{
  "num_hidden_layers": 15,
  "hidden_size": 320,
  "num_attention_heads": 5,
  "num_key_value_heads": 5,
  "head_dim": 64,
  "intermediate_size": 1280,
  "vocab_size": 32000,
  "hidden_act": "swiglu",
  "norm": "rmsnorm",
  "norm_place": "pre",
  "norm_eps": 1e-05,
  "positions": "rope",
  "rope_theta": 2960.0,
  "rope_fraction": 1.0,
  "qk_norm": false,
  "attn_scale": 0.125,
  "bias": "none",
  "tie_word_embeddings": false,
  "parallel_block": false,
  "init": "normal",
  "init_std_qkv": 0.0356,
  "init_std_o": 0.0,
  "init_std_up": 0.0356,
  "init_std_down": 0.0,
  "optimizer": "adamw",
  "learning_rate": 0.000812,
  "beta1": 0.9,
  "beta2": 0.98,
  "weight_decay": 0.17,
  "lr_head": 0.00597,
  "max_grad_norm": 1.0,
  "warmup_steps": 254,
  "schedule": "wsd",
  "decay_fraction": 0.687,
  "decay_shape": "linear",
  "final_lr_fraction": 0.1,
  "batch_tokens": [32768, 65536],
  "max_seq_len": 2048,
  "doc_mask": false,
  "train_tokens": 285900000,
  "max_steps": 6051,
  "dataset": "wikipedia_en"
}
Each number is 200 + 20 x the weight over its row's rms, rounded and kept within 0 to 999. Layers, rows and columns count from 0. The size before them is the row's rms in percent of the matrix's.

# layer 12 MLP up, 1280x320, rms 0.0403, rows 436-479, columns 0-159
094,218,183,223,192,232,192,247,203,196,191,217,180,188,207,198,215,194,191,191,147,220,157,187,213,220,194,187,206,202,172,192,202,221,201,208,213,205,184,217,213,189,207,177,154,186,221,223,213,200,253,252,232,205,168,205,208,197,207,226,210,201,188,188,241,183,195,217,197,191,188,175,208,187,161,202,185,178,192,227,179,215,200,187,255,186,257,200,188,235,221,224,192,204,182,190,210,224,184,178,175,193,209,172,173,232,147,206,198,194,194,194,215,220,181,176,215,201,205,230,197,217,174,170,147,237,186,189,190,196,210,216,191,194,186,211,155,200,187,211,177,168,182,169,206,204,181,206,205,244,204,220,220,210,204,176,217,182,201,209,209
098,186,184,211,220,167,204,225,188,198,151,186,167,244,184,189,204,200,223,218,161,188,164,200,170,212,184,186,180,205,183,183,192,202,183,183,206,226,194,236,194,193,267,214,203,205,173,194,192,163,204,251,181,162,189,245,206,221,189,199,169,169,174,213,219,212,204,195,187,195,214,209,215,174,191,192,196,188,147,155,214,227,220,199,189,229,186,190,190,222,213,212,192,219,210,194,204,207,185,181,179,174,224,201,155,231,202,214,229,183,223,179,186,186,194,169,189,203,195,225,185,187,183,206,206,187,189,230,181,189,167,196,226,213,263,216,195,171,206,174,198,199,201,214,205,201,214,211,211,223,173,212,193,221,206,209,208,178,212,206,215
102,198,189,202,225,171,214,173,189,182,184,180,201,202,216,183,174,182,170,186,211,188,205,202,176,197,190,207,214,180,199,153,174,173,202,190,207,205,212,203,191,224,210,167,194,190,210,215,190,199,140,222,184,189,171,213,212,166,211,210,211,202,205,219,207,216,193,195,191,217,178,210,188,193,178,200,202,192,211,228,174,212,186,201,196,222,200,185,186,224,190,211,214,174,213,201,170,187,200,205,189,207,199,224,156,210,202,215,200,207,187,226,218,177,186,224,188,192,188,166,229,200,196,178,189,171,189,202,186,232,228,183,188,210,189,211,198,200,251,214,154,163,196,208,224,171,211,204,218,205,222,183,194,154,210,226,185,210,185,211,204
106,235,198,229,186,239,192,225,176,214,214,214,190,211,198,187,208,249,208,158,220,154,200,197,187,184,203,219,201,194,187,193,182,194,180,205,211,191,234,212,185,220,203,177,207,218,210,223,171,216,175,190,165,206,208,187,197,201,220,194,194,219,199,236,218,173,203,214,226,176,181,217,215,191,190,220,188,181,225,191,173,210,189,190,216,182,222,183,197,232,172,201,183,185,185,208,189,248,200,203,161,180,199,207,213,199,187,202,201,205,209,199,214,211,216,185,224,209,244,215,213,205,184,228,211,184,194,223,221,190,172,219,215,177,207,220,218,215,200,203,237,212,161,187,176,200,174,217,210,208,204,214,208,205,258,200,160,246,234,191,230
088,179,242,186,208,192,196,196,208,188,213,200,204,194,211,202,168,193,206,191,186,249,218,195,167,234,203,220,213,181,214,197,230,214,220,195,177,203,214,211,190,208,242,194,210,222,191,168,232,190,193,211,211,190,179,177,219,178,191,213,190,186,203,228,200,233,195,169,207,222,230,167,214,205,209,220,213,173,217,222,236,217,190,196,207,218,192,194,191,179,188,170,187,187,241,192,203,212,216,196,199,181,212,216,188,172,202,183,239,199,214,228,218,212,223,186,190,196,216,190,221,194,204,252,211,188,258,191,226,228,191,177,201,200,242,203,236,211,189,196,192,162,207,243,160,175,210,216,192,206,250,220,200,194,215,228,138,200,143,212,221
084,215,224,180,213,186,158,209,238,224,154,216,223,184,159,200,205,175,188,240,209,203,173,214,185,197,212,183,190,177,226,201,212,178,183,210,172,201,148,193,217,183,163,219,245,200,195,202,208,192,206,214,186,180,200,219,192,200,179,201,172,195,199,154,195,199,172,199,175,196,150,219,197,199,212,166,184,208,225,182,211,215,230,216,218,208,217,229,195,192,184,226,195,177,224,207,187,192,174,168,222,179,206,174,208,224,190,225,174,233,209,226,223,225,164,190,184,201,216,208,182,225,223,194,220,198,189,188,216,209,233,200,160,229,199,194,192,210,187,189,201,201,159,194,179,205,228,196,199,209,176,180,169,197,180,190,253,198,175,197,207
106,221,201,248,201,199,200,194,222,214,192,159,206,245,185,202,193,188,203,191,190,194,195,187,210,186,218,170,178,203,193,169,220,217,200,214,212,212,230,201,194,201,231,171,210,182,171,172,180,196,215,211,194,175,231,173,190,209,186,175,245,216,242,184,212,184,202,224,188,204,226,209,188,184,205,204,240,198,197,194,219,235,196,224,214,198,214,197,186,187,189,205,232,213,209,181,221,166,204,183,177,232,209,229,202,204,205,216,196,188,197,190,209,194,189,191,203,202,221,156,212,191,162,185,186,147,224,192,256,215,206,224,227,168,210,230,189,177,176,159,196,215,222,224,195,175,209,215,208,200,204,190,219,208,169,189,196,168,209,198,179
098,202,208,190,212,177,190,180,224,237,195,204,223,211,213,182,222,200,189,223,195,200,157,210,195,191,184,218,195,187,233,231,198,193,199,206,235,219,167,209,219,202,213,237,198,188,240,206,200,189,195,234,201,221,223,192,190,230,225,185,217,222,213,230,216,234,212,214,159,213,194,210,207,192,174,184,250,213,190,206,196,217,215,231,229,165,177,228,253,204,186,211,211,216,210,211,208,220,225,188,224,192,236,229,186,220,195,217,161,200,187,188,169,166,208,205,195,174,175,211,209,163,245,196,213,175,179,166,174,187,195,190,214,203,198,155,209,179,197,204,178,242,196,199,192,212,173,186,178,240,225,194,175,208,245,234,228,186,188,192,221
092,197,198,235,173,192,190,180,183,206,221,248,211,238,205,194,186,190,195,224,204,202,204,233,203,182,187,197,179,211,201,191,206,179,206,187,219,210,180,164,189,179,199,157,204,217,210,175,190,192,241,186,224,221,231,205,180,205,209,225,225,235,190,182,177,255,221,202,210,174,175,207,192,181,179,217,196,156,215,176,188,192,225,195,219,192,194,229,230,168,221,178,157,192,199,216,226,170,173,218,192,181,175,212,207,202,196,174,161,181,212,191,198,228,193,213,190,217,144,206,172,200,233,195,196,193,184,197,218,217,226,221,206,198,177,205,198,207,235,189,202,218,238,200,182,197,192,193,165,211,161,212,192,177,233,206,215,195,228,201,203
092,163,198,217,190,166,198,178,210,180,215,202,196,178,189,228,219,202,200,210,200,139,193,191,177,188,146,168,249,186,190,193,184,237,217,203,199,190,178,215,231,203,220,196,202,178,207,195,207,197,185,185,172,192,230,216,178,201,232,181,210,235,206,213,181,227,189,202,210,233,213,149,202,186,189,218,177,216,244,207,217,234,237,200,204,170,240,188,194,161,202,210,180,188,199,217,199,212,166,228,216,196,177,208,201,168,212,194,200,200,200,221,194,207,207,188,229,187,215,180,180,181,195,179,209,250,188,171,184,189,166,219,197,171,217,213,185,210,195,219,202,202,207,180,191,238,195,206,206,233,193,226,162,185,160,182,205,211,191,192,241
103,188,192,164,207,234,139,216,185,206,218,217,164,209,240,232,214,188,201,195,194,202,185,209,204,170,219,188,193,208,180,219,198,222,221,217,230,187,193,160,188,181,164,162,184,196,192,231,230,200,201,221,230,211,217,210,209,186,197,231,244,172,235,193,222,192,198,220,182,199,196,230,205,222,199,218,182,185,221,195,208,183,212,166,198,183,169,192,231,168,220,223,227,199,195,175,204,194,218,170,212,206,207,161,200,217,228,244,182,200,203,188,161,200,197,171,194,204,183,253,187,223,200,206,213,222,183,178,190,176,217,229,163,185,204,170,226,191,168,227,221,210,181,185,185,207,175,199,213,191,196,185,220,127,187,202,202,182,200,218,173
107,166,199,197,218,235,170,195,196,178,194,229,208,215,203,208,202,224,157,207,177,221,203,187,187,188,209,188,218,203,201,206,243,201,218,198,163,229,198,191,210,161,200,202,194,189,182,238,152,193,213,215,197,172,181,210,190,195,208,177,218,154,223,180,189,203,198,175,188,217,195,180,214,203,206,221,201,223,205,210,222,131,189,203,173,212,201,209,176,195,196,155,215,191,202,186,185,194,193,169,179,206,183,189,206,196,166,195,203,188,192,196,203,184,190,209,206,179,195,203,209,194,173,229,248,218,186,185,228,169,204,186,193,214,167,181,166,211,243,213,181,187,206,229,203,203,174,201,197,204,248,188,197,196,187,226,188,199,148,215,215
098,251,204,212,190,204,182,200,177,190,198,175,172,212,208,180,199,203,224,180,173,202,195,196,211,188,208,209,192,177,218,194,176,205,219,192,212,184,217,150,204,184,214,247,186,218,236,198,197,192,228,183,173,211,202,189,208,202,212,170,234,190,211,207,219,200,230,212,183,139,194,215,192,190,220,184,184,222,197,209,220,220,172,161,216,171,175,186,179,184,175,186,207,195,187,200,201,198,222,197,212,217,167,187,204,213,171,208,202,185,210,183,202,205,234,197,198,197,216,207,214,205,202,218,223,224,211,222,196,161,210,192,242,171,204,184,183,188,174,238,241,199,205,210,191,241,176,170,191,216,177,214,182,206,227,199,186,183,209,189,190
099,205,254,175,224,212,216,222,190,207,198,187,195,210,199,161,161,226,168,213,197,199,199,193,189,184,228,177,224,149,168,210,198,233,188,185,216,205,216,232,218,197,201,201,187,177,207,199,179,201,162,208,221,204,212,202,176,233,214,188,219,156,193,214,192,207,236,211,235,187,177,197,187,172,224,216,199,178,227,188,250,205,206,221,166,183,216,175,165,185,197,182,198,208,209,218,208,165,199,200,187,192,222,219,211,169,176,213,201,207,179,194,204,184,190,212,194,215,206,180,214,224,171,228,193,221,193,214,221,181,213,216,214,249,231,238,239,196,200,190,220,176,184,224,215,200,175,203,205,214,184,189,220,172,199,208,168,219,197,219,212
111,221,169,186,222,230,239,202,176,201,239,214,221,213,223,199,165,229,202,187,175,186,224,240,193,201,172,200,169,184,191,209,213,223,197,227,203,189,213,185,191,149,175,169,189,255,199,211,182,205,204,196,208,196,181,151,225,205,226,233,185,203,197,202,216,165,223,213,191,197,241,201,184,171,171,224,185,185,191,146,220,206,181,194,214,176,210,201,157,212,184,225,190,228,222,213,204,209,195,227,186,199,205,207,209,160,207,190,192,212,167,227,210,182,211,201,215,231,216,187,203,209,193,201,197,231,198,172,232,204,223,230,191,197,214,199,196,188,222,199,205,223,222,217,175,196,185,180,225,183,202,187,213,193,190,221,220,232,197,175,198
100,197,213,207,183,180,177,172,241,204,192,184,225,179,191,179,206,184,165,211,208,271,220,202,187,202,205,212,194,202,213,183,240,180,162,149,185,206,207,191,208,219,175,225,196,211,216,185,198,132,207,169,213,183,213,207,218,193,229,178,197,197,223,188,229,205,213,186,207,184,212,179,204,223,242,230,213,216,209,204,195,196,184,230,190,226,172,207,192,159,195,165,193,203,154,197,192,201,208,210,189,191,196,193,185,213,196,178,177,189,192,203,220,196,216,216,232,207,214,169,210,187,194,170,214,185,228,213,215,196,206,193,190,184,158,214,194,214,186,212,212,205,242,243,195,182,197,230,230,203,194,162,191,209,220,155,204,190,195,230,210
103,234,216,217,182,180,209,187,201,201,177,221,218,191,209,213,207,211,203,210,191,166,187,203,205,178,193,215,239,217,188,159,207,232,189,196,194,212,192,206,213,219,174,176,194,202,193,206,169,188,194,203,194,179,201,207,184,161,186,202,194,203,209,181,219,193,187,157,197,175,176,184,194,186,205,207,187,187,204,182,204,246,220,196,232,186,229,204,175,177,196,226,210,203,184,203,169,146,235,199,231,186,200,206,195,218,225,189,168,181,240,208,191,210,199,147,178,164,183,202,194,171,207,199,187,208,192,195,207,158,209,213,213,196,224,195,193,208,210,179,226,197,248,183,178,203,182,183,182,193,198,223,247,195,174,155,178,182,212,204,251
104,224,213,173,237,204,198,189,217,241,184,198,227,205,197,156,205,170,214,166,221,180,198,211,176,156,207,192,196,206,193,193,206,167,213,227,192,181,212,186,206,209,161,187,181,209,232,218,208,203,203,242,223,217,181,193,158,187,187,211,203,172,168,169,229,174,188,195,199,204,179,224,160,174,168,169,214,191,193,192,197,201,208,175,208,175,205,225,200,200,213,223,213,177,232,181,223,241,182,212,213,199,158,203,211,200,224,230,212,170,186,226,180,198,214,181,172,224,176,198,205,227,170,192,197,222,220,227,224,209,218,193,201,179,195,206,199,183,238,197,201,203,212,189,197,188,191,188,190,191,209,211,192,195,200,175,193,193,195,221,195
103,193,180,183,221,192,145,210,205,188,207,168,226,193,151,199,207,194,177,226,235,199,186,222,189,211,181,176,195,187,189,172,219,212,215,196,185,227,179,198,195,195,217,180,195,213,206,216,250,188,226,230,176,223,220,227,153,191,197,176,222,219,236,191,187,200,190,210,229,208,206,189,209,214,201,202,211,229,232,185,182,162,214,186,179,186,193,193,212,182,183,186,234,192,159,185,212,177,221,166,203,183,222,194,213,178,244,193,232,175,189,185,178,172,226,167,196,198,239,179,205,187,177,209,191,176,194,194,206,234,206,186,182,220,196,188,195,174,185,189,204,197,210,198,222,200,191,217,242,221,233,212,201,194,202,204,199,170,197,235,212
089,201,175,198,223,214,172,190,187,197,208,188,228,194,208,176,188,193,173,212,198,202,221,172,243,220,190,190,192,219,194,162,192,201,242,217,234,188,193,206,223,211,193,240,200,203,197,179,149,197,206,194,194,189,190,172,218,216,192,206,229,219,198,222,181,191,165,228,212,210,174,207,179,220,245,226,167,161,233,223,227,204,206,197,265,186,178,183,189,215,179,224,193,201,166,219,211,200,202,226,215,221,167,162,212,224,211,197,196,214,192,227,202,213,160,207,193,218,204,184,216,175,192,213,193,218,189,206,197,192,229,201,228,173,187,216,154,191,219,222,214,219,180,215,179,187,170,219,198,173,185,187,177,148,221,196,211,196,211,211,195
086,177,213,226,223,183,184,195,243,207,201,187,179,184,226,198,223,213,175,179,196,209,212,216,224,196,160,210,189,203,223,208,213,192,184,196,198,223,174,162,199,174,187,212,224,212,188,200,219,186,223,156,203,155,193,232,170,204,196,192,181,159,191,236,215,187,188,196,181,215,196,204,237,176,195,212,207,217,242,211,175,198,229,235,178,210,209,206,196,176,223,206,201,182,238,222,199,187,202,189,210,193,211,196,198,195,219,231,216,183,212,231,196,196,235,204,244,188,240,192,258,188,178,219,194,189,196,211,235,238,163,184,172,213,203,230,201,181,217,239,163,198,222,213,210,210,212,217,208,205,207,200,168,208,227,160,194,197,191,218,216
100,190,191,174,202,218,211,173,213,211,204,188,172,215,197,217,170,264,188,204,231,222,221,219,205,191,155,201,204,201,171,214,206,193,214,206,166,231,187,179,180,179,204,218,190,215,162,223,237,197,233,179,198,221,140,187,220,221,215,179,200,193,207,196,194,181,173,201,234,188,199,229,165,185,204,201,210,165,173,175,216,209,192,243,198,229,187,211,171,196,211,199,186,181,172,172,180,193,188,164,211,201,218,209,244,205,214,179,188,209,198,203,242,207,189,190,206,179,211,188,187,210,187,208,202,197,190,197,221,191,194,172,202,157,197,211,209,200,215,183,198,232,197,212,192,233,196,214,189,207,221,194,187,186,183,207,180,178,194,197,215
102,214,204,205,196,219,195,199,204,228,202,219,219,217,226,226,172,213,210,188,201,198,186,193,202,202,223,210,191,205,171,188,211,173,194,215,203,223,230,184,194,173,176,172,152,197,179,163,207,212,189,209,180,202,224,149,199,172,212,193,208,215,216,209,184,203,238,197,190,166,174,177,195,215,191,192,208,194,194,206,185,182,193,193,229,218,213,163,172,182,190,215,177,164,179,184,229,193,174,188,136,180,219,186,198,192,203,183,192,207,221,192,226,191,174,200,186,183,173,226,206,181,216,162,165,165,218,190,224,239,178,203,194,239,224,191,191,213,218,216,208,174,191,183,146,201,227,182,200,191,209,184,204,214,194,214,222,232,207,195,188
097,223,212,170,192,183,202,185,218,209,187,220,187,175,194,189,185,225,179,220,234,206,192,218,229,187,223,193,201,188,240,231,183,183,168,192,213,234,157,185,174,175,158,202,203,205,206,197,200,216,200,186,224,224,197,201,202,199,211,213,188,196,209,223,186,194,218,191,184,166,198,204,175,183,189,180,205,172,205,195,176,201,226,207,201,193,204,203,231,203,195,199,191,188,232,232,181,212,191,181,194,179,229,174,194,170,197,209,220,215,214,200,219,211,191,210,191,189,195,234,135,159,197,209,173,204,204,176,192,190,205,237,205,247,172,186,205,201,234,227,163,186,191,191,194,223,190,205,214,194,173,200,210,210,216,169,196,208,223,234,201
109,227,181,195,183,182,209,186,190,196,170,247,213,200,212,207,158,196,191,216,198,201,189,213,177,233,200,198,162,191,183,192,224,202,193,226,212,222,213,187,182,194,171,185,221,221,207,172,193,196,210,203,204,185,195,214,219,174,214,229,179,171,159,196,182,211,213,219,218,225,207,210,173,171,182,178,219,180,209,198,196,195,196,219,197,191,229,218,150,211,170,185,187,231,207,187,236,190,199,206,222,205,176,222,202,200,137,207,221,219,204,188,203,188,193,214,210,229,216,219,209,177,185,202,200,177,177,216,181,204,217,195,197,191,193,226,222,165,153,180,190,197,180,219,191,250,227,228,185,230,189,199,201,215,183,215,181,174,161,220,170
099,234,231,201,212,196,192,203,213,204,179,198,211,192,216,196,169,237,179,175,235,191,187,199,184,215,208,195,174,174,234,193,227,180,197,176,173,190,191,160,214,194,214,226,186,182,198,211,185,216,176,191,186,194,205,189,172,197,208,195,208,189,204,179,141,208,215,202,216,202,212,186,209,198,192,192,231,231,198,199,203,176,210,215,221,221,218,211,194,203,207,200,163,222,195,194,215,210,207,212,191,182,197,211,200,190,229,200,201,180,165,213,202,194,200,161,181,176,228,185,185,195,226,153,205,201,183,186,232,228,195,201,158,214,215,189,162,195,205,192,191,210,192,219,202,218,203,206,209,194,229,198,185,198,214,242,190,211,182,190,183
093,157,203,189,171,211,191,182,177,173,214,196,188,216,178,144,236,188,205,212,179,184,177,185,198,209,195,210,249,202,173,237,216,226,200,208,202,179,184,150,240,188,194,197,201,181,214,214,176,201,195,196,197,176,192,174,184,206,185,216,169,206,195,221,222,187,226,193,198,182,158,209,203,189,187,187,256,203,194,205,194,205,206,210,193,220,225,239,216,176,189,189,204,169,196,226,200,217,196,203,220,198,191,195,174,199,216,227,202,203,179,180,194,204,186,157,180,229,197,202,195,206,187,214,222,247,202,180,211,241,198,186,212,196,184,218,180,222,205,204,189,218,205,217,196,202,217,209,185,197,203,197,191,221,195,161,222,183,196,174,208
105,201,212,218,255,175,181,196,181,198,213,169,209,189,199,202,174,187,221,216,207,208,166,236,189,200,194,186,204,210,209,170,233,189,221,204,183,208,177,180,189,201,199,185,213,206,186,192,193,199,220,200,170,192,240,221,216,234,187,161,176,227,195,208,188,223,162,221,216,173,179,213,203,216,182,216,199,209,182,190,231,217,184,198,210,247,226,187,205,164,203,173,202,191,205,216,168,156,188,164,190,203,197,158,153,211,178,182,184,172,205,195,200,188,226,216,180,182,210,198,162,191,221,209,199,188,208,178,166,216,225,181,226,230,189,190,207,200,188,203,231,199,183,176,223,183,200,169,202,204,209,220,172,188,205,238,243,175,206,190,216
110,207,216,205,190,196,190,195,202,164,204,177,186,189,208,170,201,207,181,189,190,186,222,238,191,204,221,164,197,174,205,205,199,218,168,195,205,195,175,218,198,246,223,228,245,165,171,208,176,223,213,214,202,178,192,209,208,227,210,199,194,207,167,200,188,182,163,210,207,189,194,210,184,134,192,173,240,196,141,230,226,164,160,232,209,218,192,219,191,205,177,216,187,185,172,191,189,217,216,170,205,209,176,215,178,218,184,196,205,202,181,195,218,195,196,216,205,195,224,230,170,207,212,192,188,205,198,200,223,216,189,224,179,163,191,172,204,194,223,220,211,239,205,203,203,195,200,214,225,182,235,195,195,202,189,187,214,220,239,202,220
105,192,183,181,185,178,184,230,197,196,192,213,203,210,197,227,192,202,183,240,253,255,213,166,175,262,244,169,201,188,170,199,179,175,223,205,200,210,207,172,203,206,219,204,188,190,232,196,245,199,229,227,188,197,195,161,215,173,208,175,204,176,220,151,222,198,194,200,203,176,216,197,171,242,244,209,223,212,210,177,202,204,197,241,192,214,172,244,153,184,197,208,212,195,202,207,217,177,213,216,203,205,174,199,186,178,203,175,176,193,205,202,221,217,213,192,213,160,174,200,205,200,193,186,219,207,206,206,213,220,168,190,180,167,208,226,216,206,190,206,181,182,196,199,215,200,200,210,192,180,186,208,181,188,170,183,184,216,209,178,190
096,171,196,176,178,230,203,163,209,183,208,174,168,230,175,213,235,186,181,218,239,192,232,216,220,190,189,166,179,208,180,199,232,212,180,201,200,183,206,212,228,203,179,208,194,202,190,210,185,237,193,202,220,211,197,215,223,159,196,157,205,187,185,235,231,217,178,173,144,204,162,191,206,208,228,172,195,186,194,216,204,177,204,183,185,226,190,204,170,199,199,217,191,164,229,202,204,190,244,241,162,173,201,198,216,170,179,215,198,225,212,182,210,180,171,249,215,205,217,201,231,199,206,194,229,227,233,152,207,165,211,190,205,190,169,232,208,218,208,189,206,207,219,199,179,196,224,173,213,195,213,175,209,183,184,211,218,211,193,207,201
094,167,234,202,195,225,205,198,205,193,248,193,219,194,202,197,196,201,204,203,190,215,251,207,222,200,204,202,189,199,201,233,201,212,210,207,190,186,212,207,197,184,184,211,244,207,194,181,227,195,202,195,241,186,233,190,213,218,244,202,192,226,208,175,183,213,218,166,184,190,239,212,225,215,197,174,204,213,209,195,168,197,187,197,224,176,187,168,213,193,187,200,181,217,236,182,157,170,210,210,208,224,206,212,205,204,191,176,206,227,183,196,205,212,218,204,166,182,209,186,230,206,204,171,226,202,256,229,210,211,216,197,204,202,206,181,197,205,178,190,220,214,289,212,196,222,182,207,157,187,199,169,210,179,211,182,180,203,208,213,179
094,186,208,156,170,188,192,191,202,198,182,185,202,199,235,210,196,226,200,206,188,209,199,175,191,228,241,151,194,202,184,225,181,216,199,205,209,200,217,195,182,210,212,166,177,171,229,181,233,203,220,221,225,177,180,177,251,205,181,205,200,172,226,184,215,206,190,179,186,204,198,188,186,207,197,190,208,186,228,204,208,174,190,211,179,242,162,203,188,228,185,218,231,191,245,203,157,204,182,226,190,232,194,158,202,196,204,217,173,203,212,202,190,192,224,170,194,194,213,192,190,226,208,208,177,198,193,197,214,182,192,213,184,165,219,205,235,211,179,215,168,214,246,190,215,207,215,208,177,166,222,194,194,190,186,213,183,206,198,218,208
097,213,229,213,211,211,179,238,206,223,178,208,220,199,186,180,207,237,187,157,208,224,188,169,199,192,189,192,232,198,190,190,207,160,186,191,191,216,210,158,205,191,173,187,193,200,203,185,208,195,194,169,221,224,217,232,213,212,191,228,240,182,168,194,159,225,197,175,200,211,183,189,200,199,191,190,187,203,194,223,195,181,224,182,197,211,175,208,191,242,204,211,190,208,201,201,255,204,200,224,172,196,210,189,186,167,205,209,193,201,187,219,182,182,213,185,205,191,208,226,169,182,217,229,197,185,183,173,234,203,219,223,220,187,144,207,206,190,208,230,188,182,212,190,204,162,190,218,239,194,193,191,195,203,228,197,209,198,242,224,186
093,200,218,176,211,190,192,205,207,223,192,179,212,205,191,199,196,227,221,163,221,196,205,204,193,189,205,188,193,196,200,212,191,206,199,179,179,183,176,227,177,199,183,216,199,214,190,191,219,206,202,188,191,185,204,214,205,241,218,214,206,212,241,167,173,167,231,242,226,184,209,209,184,185,197,183,212,174,203,171,194,205,193,214,236,190,180,189,198,214,181,200,200,205,214,235,238,182,224,185,240,200,208,201,158,219,207,149,205,197,158,199,204,170,221,191,209,204,205,182,218,198,205,173,165,235,198,210,173,207,229,229,206,224,204,178,195,180,199,210,237,193,203,181,192,223,209,201,190,206,183,217,190,197,208,215,189,236,211,214,214
087,183,161,204,185,200,201,216,221,187,188,193,196,196,212,212,190,216,205,190,185,194,228,193,224,226,245,212,202,211,225,174,232,201,184,251,229,235,174,157,227,199,180,216,200,213,237,170,171,189,195,199,189,204,224,203,231,196,207,209,213,218,209,168,204,174,195,180,149,207,178,170,223,196,193,161,185,228,203,228,172,185,208,186,212,201,217,220,188,208,227,198,181,194,194,215,208,211,202,195,201,177,172,181,189,193,173,203,174,198,182,226,218,179,205,168,239,220,191,202,206,231,213,174,216,217,181,240,207,223,235,233,190,169,223,243,193,199,214,205,205,213,183,163,218,188,198,201,187,209,195,226,207,224,186,181,191,193,219,209,215
111,190,181,174,200,201,196,208,203,228,227,229,218,193,181,182,213,167,195,202,247,181,203,199,160,218,188,191,193,190,176,202,161,186,219,210,191,192,225,231,204,229,212,174,187,197,187,195,188,215,193,215,198,173,196,205,217,184,192,195,243,193,207,198,215,195,166,245,194,218,213,243,227,206,192,190,129,192,202,183,195,157,214,202,210,157,183,211,209,220,174,197,224,185,197,199,209,245,191,212,198,208,205,219,206,202,263,181,197,210,221,214,218,173,240,202,226,230,201,203,192,228,188,219,179,237,209,245,171,185,193,187,200,164,217,158,239,174,208,196,222,215,205,231,223,208,191,202,177,183,214,224,200,222,199,198,176,255,206,215,208
087,207,186,201,206,228,251,186,163,210,222,225,194,196,170,202,183,193,197,212,232,221,198,203,162,205,207,197,202,217,186,231,185,189,207,186,201,206,247,217,194,197,191,196,196,199,215,187,217,217,203,213,189,200,188,196,197,189,187,179,172,233,199,198,197,186,186,189,199,194,171,154,212,224,198,229,176,196,168,212,187,216,211,224,233,229,241,204,200,175,194,195,216,216,221,154,208,240,183,194,204,179,211,208,183,158,228,189,214,206,190,192,184,215,207,197,206,191,197,181,171,160,225,208,210,170,203,193,198,242,171,197,237,226,191,213,241,240,159,203,220,194,204,220,183,184,195,216,212,200,194,217,186,206,183,200,195,211,183,217,228
094,213,195,222,133,173,221,213,214,185,190,198,205,201,243,190,206,182,174,203,192,211,192,193,174,218,194,235,195,187,210,187,200,215,208,213,219,211,200,221,174,235,203,195,203,183,197,173,177,184,220,194,236,187,212,211,220,212,226,233,210,199,195,176,213,176,215,184,210,188,219,223,163,174,208,182,207,161,216,180,209,195,210,195,142,161,177,199,231,198,231,196,192,238,197,224,194,218,200,192,197,183,210,245,179,178,243,230,218,168,248,208,175,221,189,170,188,216,215,216,165,240,210,191,194,192,217,199,207,190,195,181,238,206,181,217,182,169,210,192,200,177,225,191,212,183,204,210,215,184,195,211,174,207,192,186,214,179,190,224,201
105,196,169,179,191,187,225,207,174,199,216,217,156,199,187,178,202,188,204,200,244,211,186,176,212,187,172,218,175,205,197,160,198,159,164,195,206,215,162,193,213,192,233,185,184,193,190,211,206,187,191,214,163,205,201,211,178,212,219,199,188,195,199,211,213,171,205,211,224,234,238,196,205,157,166,204,227,187,168,194,228,214,224,208,182,182,177,206,237,170,212,179,210,217,204,187,198,182,178,186,194,202,220,223,213,224,202,204,193,209,168,190,164,190,183,223,164,214,170,193,193,222,181,227,218,193,184,236,192,225,192,190,229,158,181,205,178,179,219,211,199,199,185,189,171,193,225,198,193,230,194,187,205,179,245,242,232,199,158,187,203
106,179,198,176,207,189,227,210,150,221,170,163,213,197,192,197,218,165,185,200,189,189,206,204,190,182,195,206,181,183,192,181,190,197,178,217,223,189,185,206,223,199,203,226,210,202,217,213,190,199,212,225,198,207,205,184,162,183,198,220,196,205,184,205,225,155,201,216,205,211,190,179,194,207,213,170,180,196,193,214,215,215,168,185,159,204,217,190,206,203,194,235,171,215,210,198,202,190,218,208,231,167,212,203,174,236,199,213,221,237,175,198,201,204,196,212,201,195,191,173,201,236,201,189,219,214,224,172,158,214,209,202,185,248,202,193,177,197,220,216,189,189,172,163,169,222,211,219,201,203,185,227,247,186,185,211,184,185,219,205,196
104,194,206,206,175,207,214,216,165,196,213,216,222,178,200,191,183,213,221,210,210,221,221,166,199,197,166,185,201,216,179,194,210,215,190,188,180,224,248,220,200,215,228,197,181,199,209,163,243,169,188,185,217,249,203,217,196,204,211,203,167,173,201,224,206,185,203,221,198,230,237,186,208,190,193,184,196,210,192,196,188,211,201,179,246,173,213,201,205,189,211,229,219,237,171,210,193,214,242,214,235,204,181,180,185,193,223,200,215,187,206,184,208,175,179,175,183,182,181,182,221,193,187,209,190,218,198,191,203,213,197,183,185,212,214,230,158,179,188,209,194,241,212,208,242,215,182,180,235,168,177,203,180,224,179,207,215,194,210,181,207
100,205,172,185,191,154,218,172,203,188,216,168,220,184,206,210,175,195,199,174,172,180,210,185,208,217,163,193,198,185,180,212,202,215,200,191,193,190,196,232,213,184,202,225,192,223,188,221,235,212,232,200,228,182,192,192,208,188,182,169,195,182,220,207,186,235,208,191,212,230,182,175,233,233,184,167,215,175,232,214,174,171,194,227,196,201,222,190,205,212,170,214,237,174,267,221,193,204,200,232,216,190,191,216,170,189,247,224,191,217,201,218,213,164,205,219,198,227,199,219,196,209,189,227,157,179,203,168,205,195,227,183,214,218,206,200,176,219,206,209,209,214,190,202,200,196,194,200,164,222,190,167,196,184,185,224,180,229,249,206,228
088,209,196,187,189,200,207,187,202,198,207,181,214,212,179,195,179,180,236,196,219,187,245,159,221,195,184,191,197,168,201,210,237,201,220,213,208,205,177,214,207,208,178,173,175,187,191,208,181,246,190,201,200,180,218,194,205,199,196,195,205,216,210,174,155,196,224,203,188,222,186,184,202,189,190,193,210,215,251,240,192,202,175,226,212,221,214,230,199,215,216,157,186,201,195,205,196,177,197,182,165,189,218,224,198,195,222,195,193,174,178,180,238,166,209,205,181,198,182,183,194,191,217,195,213,212,196,165,200,230,245,190,246,209,218,180,206,191,241,210,224,180,217,203,204,211,234,172,236,239,194,222,208,204,183,249,195,212,221,211,224